Weights of a small GPT-style language model, trained from scratch on English Wikipedia: 19 layers, width 224.
Each number is 128 + 32 x the weight over its row's rms, rounded and kept within 0 to 255. Layers, rows and columns count from 0. The size above them is the row's rms in percent of the matrix's.

# layer 4 MLP down (transposed), 896x224, rms 0.0464, rows 648-659, columns 56-111
size [ 67 103 100 112 100 112  82  85 115  98  86  62]
[[137 159 139 142 155  95 103 162  10 126  73 105 164 163 108 137  97 134 123 124 111 130 141 140  85 148 154 133 139 116  97  92  92 136  88 222 111 111 113  94 120  84 137 125 181  76 153 154 131 120 137 123 220 159 100 134]
 [140 144 132  94 106 149 159 177  45  90 104 111 117 169  84 164 166 197  94 130 190 108 108  81 133 106 114 130 123 122 128  96 118 105 106 150 184 149 144 133 160   4 129 140 100 142  99 147 154 119 157  89 115 209  50 179]
 [141 202  94 111 111 138  91 117 154 131 111 122  97 102 110 134 161  81  98  72  85 111 113 150 126 162  70 124 148 133 151 158 107 132 122  51 110 117 120  99  84 114  94 128 133 133 105 133  70 117 151 138 115 139 106 112]
 [121 143 156  76  90  91 137 152  99 147 109 122 105  89 153 126 120 192 124 155 136 178 190 107 115 119 172 153 109 138 132 110 172  71 140 157 101 119 190 137 116  94 101  85 136 172  82  96 137 118 152 147  67 104 134 149]
 [ 81 113 147 121 134 115  90 105  41 192 164 103 161 116 141  99 154 184 216 152 134 143  91 145 122  94 166 102 178 117 103 157 160 124 115  59 154  47 146 136  83 160 145 130 101 129  82 140 121 108 129 108 114 106 113 132]
 [ 91 134 153 113 101 165  64 145 128 170 139 102 169 138 114 135 109  89 130 138 152  83 146 110 141 158 104 148 127 125 145 195 155 162 114 134  92 115 151  84  78 107 171 167 137 141 146 146  68  91 196 161  92 171 120 109]
 [191 114 174 136 112 106  28 100 113 181 137 164 163 114 204 119 156  98 152 103  54  78 151 126  89 121 119 177 107 123 169 150 176 122 133 164 184  64 156  84 120  88 123 137 204 110  86 153 173 133  87 125 126 109  92 153]
 [134  55 152 130 140 171 141 186  58  78 162  61 114 101 147 146 121 150  93 166  77 107 117 114 119 133 171 187  57  90 128 119 114 176 118 102 163 122  81 151 136 155 125 103 123  95 127 133 221 144  25  76 158 133 139 153]
 [129 123  99  96  98 168 154 144 124 163 160  90 173 183 146  90 194 152 136  88  83 106 104 145 137 148 125 136 130 159 199 116 155 137  30 127 131 122 112 174  87 110 118 112  70 145  94 154 113  82 111  41 163 105 138 104]
 [110 143 141 159 190 163 186 109 130 155 179 191 120 129 142 157 146 126 161  94 109 158 110 102 109 147  87  50 128 117 129 140 136 106 119 144  96 158 131 158 110 110 129 103 167 109 112 136 168 108 178 121 161 152 135 141]
 [ 82 104  81 138 114  79 222 191 107  89 108 150 145 116 109 110  99 187 152  63 125  94 122 125 115 186 111 129 162 121  97 175 113  89 184 108 111 138 103 115 126 131 111 139 176 174 170 167 169 145 151 166 126  60 148 169]
 [ 98  90 116 132 127 108 115 111 191 164 113 161 157 149 124 107 112 155 115 140 124 125  39 120  90 116 111 191 140 103  99 149  89  94  64  97 105 127 154 163 106 160 142  96 167  85  88 158 128 155  55 136 169 106 116 162]]
# layer 4 MLP up, 896x224, rms 0.102, rows 649-660, columns 56-111
size [ 96  90  97  90 102  87  91  91 105  93  83 105]
[[188  99 184  65 155 123  98 130 100 114 126 162 121 125 129 142 105 147 115 138 141 145 158 103 131 137 113 161  79 139  96  93 122  80  98 165 121 129 143 138 113 145 129  55 109  99  84  94 122  92 125 162  99 121 122 183]
 [125  83  91 108 170 104 144 143 171 146 170 124 127 145 171 148 115 116 109 162 153 174  66 117 220 144  86  69 169  77 130 119 111 112 125 150 116 173 117  85 164  99  67 124 134  94 153 115 207 143  95 121  88 119 120 151]
 [ 95 202 138 134  86 145  68 182 133 178 134 138 128  72  78 110 128  75 196 130 125 159  89 146  93 130 183 183 116  89 157 176 123 133 138 197 154 146 123 153 152 115 126  78 158 156 122 123 155 135 130 143 148 133 117  93]
 [126 123 165 143 107 125  77 150  55 140 136 168 136  78 168 137 172 173 152 174 179 143 100 129  99 110 154 145 163 198  88 155 118 143 120 100 140  64 148 158 121 163 139  96  98 157 134  95 160  83 102 123 132 139  49 134]
 [128 133 160 138 137 142  80 135 166 127 132 156 174 177 140 165 133 111 130  88  91 117 131 161 116  91 127 154 156 166 153  63 111 172  79 154  82 124 171 221 130  91 149 121 130  72 103 100  93 121 141 137 122 135 113  75]
 [118 130 116 161 133 138 107 162 165 116 107 137 132 169 120 135 142 145  74 115 156 144 133  59  65  60 176 189 144  85 140 126 107 111 138 111 124 127 140  93 106 102 167 104 146 165 125  90 155  91 104 165  94 116 176 147]
 [ 98 133  99 100  92 161 111  94 116 159 144 156 140 117 254 152 132 161 123 142 159 101 149 138 173 142 121 173  81 112  90 157 105 129 103  82 177 169 146 154 131 122  75 145  84 114 118  99 167  95  93  83 123 124 126 120]
 [105  87 128 132 135 126  98 150 121  90  89  98 133 144  89 130 122 109 119 134 111 160 127 131 146 155 122 160 119  83 126 138 136  78 132 120 131 128 158  93 147  94 127 148 184 143 135  48 106 132 112 234 162 162  81 147]
 [137 107 161 119 114  95 153 122 166  90  85 126 115 136 143 111  83  68 116 138  84 210  30 134 137 192 120 148 112 100  93 112 128  88 139 178  82 110 129 150 129 103 161 114 140  82  93 123 108 166 170 115 159 116 132  91]
 [149 170 153 147 203 155 147 120 103 179 139 123 184 127 103 131  98 158 110 100 135 145 124 167  84 184  92 181 147 101 134 136 178 152 105 140 152 119 154  35 155  95 113 137 152  67 175 144 121 203 110 171 121 114 165 174]
 [ 63 150 119 114 195 109  85 136 156 124 123 170 145  80 170  87 153 125 125 168 137 104 119 126 127 147 133 218  99 137 115 132  99 114 106  76 157 165 138 212 146  27 134 137 140  62 110 111 147 118 109 128 176 107 123 156]
 [133 138 133 156 164 101  94 148  77 120 136  89 170 224 139 106 120  73 128 141  97 146 144 107 165 114 114 149  98 162 153 125 101 130  82 129  11 131 197 125 128  47 109 114 155 149  94 121 142  99 181 114 147 172 152 149]]